Part of a small language model's weights.
Size: width 160, MLP 448 SwiGLU, vocabulary 512, 5.42M parameters.
Architecture: RMSNorm before each block, rotary positions, no biases in attention or MLP, untied embeddings, capped logits.
Training: a variant of Adam for these matrices, 292M tokens, 8912 steps.
Each number is 500 + 40 x the weight over the matrix's rms, rounded and kept within 0 to 999. Layers, rows and columns count from 0. Numbers have three digits each.

# layer 15 attention query, 160x160, rms 0.121, rows 0-13,32-45,64-77,96-108,128-140, columns 80-159
526475489487520472447502451509475491468502520496452559523474514514451513483480498486493485485475527521501486516482559499507438465539561508464537485539470505452472482533546514555406523495453503487528518511494498508476435545530525470534533521
517517505466467490549499522486488487518469476542480533496518508550478443496484454466480484491395456535477502534472466509514507496465493491484484519522481447480564476457497473491523481453513505518517499515471501524500544483465489470535485528
536512462447444503499487531481532409449500461527510517499442527495534465442558517454505450449416456434485497504456484521483523482500473531490517414499496488475511508487495478441517490471524473493441444541534523417492553501485544504539476424
530544523490565508445448534492509480531527465517519495527459508473496591494533551543472520506502497526504472464492552536546510515506536474486542443568494466528496520530505481517518549503509501514469570510514499471493503530527527487486513476
438485507465501502551567504520503515470480550516427560542497481453554469551468395507534486504491502532497543545542466491442459469502438469529458570444525489451477466482461564498497455469515538475478427447459506552480516480495503485499494511
474499474560472478457436498462486505517499514498536507447483514493442545509492534530452484540532456515506467455526522543548491510511529516487582490525511465510493524538508487501518513603479468414496575479541548523483497491553519493473521496
577572585529470458514417549445531458554499455489498462504472459510502526522520530468492549497495455537510463426509559489496524535527476518494540499543520484553472530589578500475464484521522450493532599516541494486532509507477484503443550527
591540510476534472470438551407514457477486476497497479465511450545436539513530518525446474529509452554509436418518565568446500533471511523464513451555545434557511556555553494493480559574488502475521676546533503469499490534500523541467508501
635488497498578505452398540457533496551552484445475494479536414478487523446508550436467478541540483544487471419544581500552448525499469481493528523531554453529489587551589497453506542515471505482447623487598542478550500534513552500433533601
482460468526531453473461451477507498462520476467523505466505529521465464504556491568491488515524540478505477477474512465493501496467518511530477561468530515472497539490511443496482491519416466440522502551474484493505491487536501558501448443
601557442546464474435423511382491584546514542555501445446536506471407600443480535488410517453492511562495533419526504625531519567521495594470543515519482526538460550530495555548553530593512517447527681509494614426493398546468611506443509514
581603511585543529532505518508544415454508503448502466572491517448521521418474518621540505511492530476418485491499493550556526569556523452543518539517514550489498428461476532466537536517451523498531552499418518534551519523425579515498506524
486504510504536457558497418489521489528457502499475483493563503555451499477510471464463543493490529521556491451487523498565538477499453491555510497479467498514468489485457464556496498525474459483504532499517522351496468492569505495433562434
476496499542490459457509546513447581440492619554520460514472535503537470558518514427492455431459500472534527533444482524482536455469502534429461438498493467496432507536540480464498512518556448551473419482520465497488449434483480490555525499
505496480541497515561575539522470494470514454514516435438507503492378513532557460556542475534511451463470437515481440498452510444604546462493503524472438540507417496499607553575487577554515516518513518450431468484498603508487485403475447506
456532497399543473471479549495550529411542561466519501504468436509602403476478465610507484542474482511436528564529479462473427510452483572589536498536440482479535459471492490471563507472469471505459463527488507515488444461482537529471516432
444552545488523421532421499494526527435476447503436497499482436505533434449516501474548522501484463508447468516584461533505451480496398472564491540514503469513607470489428461493517556501489497472463413481515396561521495454487470450520530536
602582523527543547501480557455503513525381490500511416418595548516460488466584602468518469518566522472527488474463478548446447561491588530492503465532515575540449528524508446467491518524563490440554508529592547486533519505546391544555482566
425484454476439482465548531552503494517574500455508587549410467493539512442440441499527475502371473529471516515482496527536520450510462462483467506454503435441568427515490519478454540525488474573447474481368451465438482440438576469498516445
474437514474494466476491479470444543471442583572475436433528500443461505537532539494470539557545502531531488466495493488485469481452512585504522442494483490526436539515431462549533439606516535416597553491559542573552466571542444544496478532
544533505516504497487478527447431538477434543559473423456537546421486524548526490523425546483570501490533501478460522521517458472486533538523515442538479472499489551492486549588525486587516503418556606491556578577554428559542550483512440533
515510528519491458501492455440466589479478546542493465423531588439428488602559489501476507533567510481550509451444481495454466502493479612457579445544490517549433590481496535590570435532520474474603547442590540517519483552529493508523408504
496500546509535421390547486441408564486458518505431502398565503479375487562551492494473423484619503489519593437438531478454545459448485554512579467511479547567425655503502519514486470582548452478587523472615617551537548564468452524504459533
530466489509529553441490464515468592512504509505550507510455522470481523523488481490473522485450523510486501457461527498518490521535488476512473418433514500525447527470503532578497526522478505549515508389478520557582462561525474527497458457
588555469548531503415526523346382506481480616521459382428549578495379524473573527490453469473533537481502544436506506638442500505395462593450606523575507607599418576549484495513505405568566501397623587491621625485523494569519520556594400512
554469558385530522523509513490509530479472443464442433490533472436491514478510510510465539453550550552495571552427480583500575512548500544543545500558517506517483513521500526484501555514484445484556543448488575529551520490493496476492509471
492501478463559496483609509515486492481490477553527500541552508557479486443493487554521463421524527494473513495461499456478560533480542500537526463516496533485470524508466561448530522561538477510514499496450498471516537459516548484510468460
514513506544498450498455485492423514419499533488495512449485460467493542544519559441495484484479416513529514494547460523481433488497439496450531538467494545487535560529463439499468504451510508455431461445512512506529481509503492507457501549
469565466566538426555513451517462511523480470487516481537552562535450467604559472488517530560454470491459527503506578493461528514495484550504479523490450518512488553468492477466421480422526496476569574463533474506530500510506494490539492594
561518582480530497496434505504445463474579514521494472544511381477515453483453436618494544520512564512490495514455426496540484422557425459594527579485449496561578458568620502470525516554461548483421430543404409545429519522527490386519515456
619579483459504523494466494533461414470571419489507602529479479509574502424468479471449575445458469458499544507520471510494408469497388438529508492544489507558551463546509541454477560564423459572442406503495401468538504492482511464536472420
495532510503479486436510551456511506483420505507502455467494634405426654438521495482458505477455533442485459467519557488501485573450497560420525426510585491479454504466493460484483445532507488558495582524576549473633389491533507535502444533
442451452491530494553540513521518445494550485527498532537454371493592418551453489527527487536506497573433523465467453480579506437528528464530488518533439489488503471528458499453463521485490519473479471491387477501350591437482483429442581520
427462479600506435430518459433486523462437582549492438463520508501436574500508514575510508515547523500591445502526495508534518499459424573527545484493495526445455529425483458567553482596517487431548553532611553495511436558488579536462453501
506497489527435485436514536427472525499493539569502386478585535474404533508551525524501534599503551468513451539455526588525501547479524558536507509571527480484465505468506453512495545581583462467574569569518499502509426463513553500492475497
436494491542412467455509526440459513527447505510420422476546538479408495482596528606484530548557483462511467470510501533457482511482487540483502520507560482514444528498530497537543497538578504485475519517549563467487414521441594532425492540
437534487561515452459513524430541583505395515475456391454579495460389528498556524547528495565547561417484377393490464509437512572469447504482564487531504520513473531509484408508535497533579475439536554531483603495530460507536569531412548462
421447427432460488453602490507502493434538498502446522560473548482491467477550490567480568524535494570469488487513484465528598445543558469614482557475543554533463544459507482488501489517537447465475513493467561498454454550490568538476517503
570569487604475554407528542391445562510497614536516382441576614451401610497537584486459503499478508485600430442477506627392419538436478556442487449542550549543409508490519454541559481572511578449545576531534603536552477536498491567595430474
491525507478525491436495548526613541492455462462479465527561477508472553497443504607485519478482545518489534467559397548597519558494590520465573546558548513427507484459485600454537563462519461472429569507451456424466496412437542534433493531
509477532524496487503533428529505517574462471516506568524491556530488546471514526532497552499492536468530509504522581460444570511448480474556454494492600444451520411465506512535502509487428455537529487557527481506544499444549494499519492457
537511486501538499570424522512463520516504565439554524496522487526507493473537514464480448464448465504509493549516512496511453479482402542475544551544482505501520515492520448447463505427544447473476496494555535477515451520451525479558486544
505453479493503436584490501509469529503494489488519464502434476506503501515486518483523467547450472505455460525532466493449499516454508485448494521486457509473488457534495480551457493463503513522492536490499468552505498513493495533451516500
497440459466456503486544492480538497469498506505513545482506498499537489489513482528485529516529514524493549515451536498537456490472499539525531478508537468467514563508487479486541541491466506559475499442499497555485495468512492517474433490
511510529501467493528491489496535472463491521510540499532519517505502523464517475511495528495505496473515553506496548526497469514539468516438508535478482489542497481512499518511494503550492496513532469519477491521539512455478478509503488523
540523504498546504501487526504519451497521499537474502530473503461502459518539529483472408486496507546518477517516458493534528533530525484497513489520450512515488501486504459463517516503551474479494509512505485459495489476467533484469488523
477518503531495505467516493488481510478472518461507489482528490532552521480465496518521530513491502474516537528491532531429478531468440515532505514481513462475507533524522547495575481480482528537496465487450473528477499481507505525528494491
467482497517531471517496506491495477507485518552477468508475521520463478520545471527474490532492418520513486485524480488514502485478482528489521454558490547532466514442504440547514477538508505466497498503544544480507512503501542483486482497
520499522526516451548487484495523514502504500487457492498493505505430439517518489478487461511523474526486458488511534500544473457539503530470488447527488548496485535466524451527487502508507495467508551501561565503561492475490554485444513489
543531480532513501541561538497487512496518542546477482507435518458460414559502528492472450540510461499502484511478540486468470480533517506478492428555463503516509521476543494526507482468512540464498508520553552517526502496455519489447476503
517479497487521454523544523476520494467556566535476455512454531474493421496508511475490485507505490508462473487533559458481442468481467444522490491451533497519509451486448482494573451493521540481478507493506523515528542518492468477482506499
432503487501508413498523462488533569435452527528467443487423543443511499534530522489534459521567564448534475524470460422486447489478474459504505454499523496467471498408446537515587494446550458468493450492489538484554495518517506499441464517
536494462547529565472487496443492532528503503504476434492524529484455502481491507462456463493521467535510554464530499591521479545534525527441496504481509551527496553495503444537541501520490569452527556517538584535509452560467556536519519507
563524479457562558552485573521516499499584499482451450522501511566483556410499448518497486496440532534452528488477478595555492461498566512536525470488538562540505500490524486428556495486540522506434553513419533391574482511511518518471501516
531559539539514488447525556438525546547475516526495416537569544479454506429528505504491535480487599453522468451538490561500532470506541479539500521475574614562443455520450464525539508556589474471526507523505478399517509472531484451438483424
526521480530478513532444491511500466482538488495515543507546468475477488430489497447481529539541476506517499500506441503510504465475476552490552523450520514493475475504508524504514493476559524502497506438507505534546533483483494518477467544
495511511510530496479515542487492487474515540493504593490473452498497511517486490509489474519542521490485469507584475468551508535501482480542501474449476459464473477514509474533530510496533479527529473510491516422501508468509548471484491396
494535550492471484463529485487549517495508473496485487431526499536493554480509518480539537460554534529486474526506510492512474487533537484514468454513505501516533495487485531497447464470490469529479522501475530478439500518526541510543487423
527498497534531529497500477478487500473498526483479504489477471475487523522478501485508480479487512493502485491427499506484509441474537527478539528541483458460496500491495506478520491501515472524481477520499502513528515492502490509552527497
480535486479480505459491487517477499492479476537508428503508545482524453494523528513502467529473482490517512537542484511520493520534547496537490459530512508493467466530508498506538502492537510468470512551477454480451538535511455461478513446
513500499492542542500537501496481473552518480492505497534471487475473513545488554476501522472535470566543522507509498489498553539494506488543466537509502497526476538510538482451520505515462499487480504521526523525519481512522511485500488514
550484490491536522507482488495496461520496543526499524531419486475505480514484450498492485520528429573486498470465539545485470544491504517519549506481495474512533556463505465480502493475494498487513538492516509524525493501484552526526494581
555499493497549496489535489499495499552506542518460501541427478450468516501514488518466453494505412510461483490435519525493492548464490554500487537502483493522479475470508458439494484513533470490536539466514473530523488497456562503506490531
534430507513545495521515495473472506541530524502463493601475492463531502539487484481474463496555423525484520487483449519497459585487503508485521480462514536539496462486497505442494504468526491447496509448524532522520495517501563540556499539
500538495511502441515501428498528518442548528524521530462549542474475521510448515493477531495477610458559476491460464447469554447492423512480560508478500542481439614456446544553577412479543522516525500481529478510549458496511438448487455451
613481493476531554454491507436520533505492535472427462491514508498435483482514506495464462559486408537460505447482583585526495601488477525461514530513474477543494517487505500481568511480564610439511549474570547548521480501492614569527535582
516488475471541526606476497530555470499516512479417463573550514502532492407491425507557558519553468465436506490465560489524419504550490436570576502536546517574487448473501442484556546494479481463480482525517494434541511493473593518425476565
524481484494487472495557564504563507449525534467506461546531556433458437425537506521474486539544511515442422429485524514547522508520559485514600450506579595575434516521463466506553512489529475436463501483483496449564552464434478528515521456
# layer 15 attention key, 32x160, rms 0.0983, rows 0-12, columns 80-159
488484557519539520492483494515521532516436499455485422453522522528527460520531490487484522504472536498494537521478480471531512470483442470504472455484500489470480565469535491489542501504498508505451511500514534550522550516475467518456470491
509469467503511468478496478487472471506509491495476461503547551484490527484453543504483513513531526563478539490516499514502515493476505483531495525473546531478441497531465503513494510484510521508501498514538542538505447542494498558501464524
523409445533441512493519482503504493494541511468489498482522545500526511518467484551501531499548517573511558473519498530552503536449518505529502532476506503514443497486485459575518510504511504473561531510550526539495467506470493513471518580
488478469497467535500528576448479478481516463498452531528487532491505487531518472456527476535520472500442513448522518499473525561489476501499473476481507528487489530537472504525517469461530514456485497532539485554471464559500553504526566505
500475580554559484548447452578558489434454535465559490463514472486498442530531515497454542484447547479564499542539453500513512469529455472514533491525482532496504518521515495438462520523456472542476495491457503490491503433504504449470495537
496455481514443567443528533425466549550491472449468515514503550449472526474586487403548440499465541527493465427484524540417534554499574471483432516507590518491470516509486555524555486400541535547461491513521476545478524579547443537549496479
490507441511530489503542473393478448547520494477504498531536526518504520493511502514516540468514528511496457422506549546485521498509536502506491546493550502522457480496461506503484488505490555499473547538512531548522475532477480539543523482
525524501507500557531484502384507459513504468522504484494487503518514544498480499497541536467545520513518481455491533536459504508483509480496499515530553485463475487514484517519494514472500546521507542494499519492526495544482493463511495479
502508452473470533515526526361438478499460484490551478528496496525495519562515484471486520460481555556515474437513516552502499526476480511511471463585528511438500499528483526498488511519502474518569536525492525461506419484482519482522523523
425482516580516502518518523443461474546502539500464415523450471558538564427520551529504594457443530510443469456478483527508612483495463467548476498538590519387426485498467530528496485477531576446514589532564536510523452536501510477549522527
553490496490517542512518536316522457563480504495516473522525532486520473500513573465501512545508513523507497405523501556472483511512472447488479484516502503517490453540468454508481496502514494475491553512495485451549485518445504482522464485
525518527515407442543551489506563413611457486461501516491494554529486505557621601446545525513527506556526477413544515483464517524499514462496480501438461433475489437609462493572485502522539499465521485443507606379574475525496564520559486527
507541479473555526536497494516540466535486499488506468540479521547581499489528526506490582518535516515544444466466503494530495485505496489498481389474481462436458474507459525459478517490523552494482479518518472484531509547504497555491439484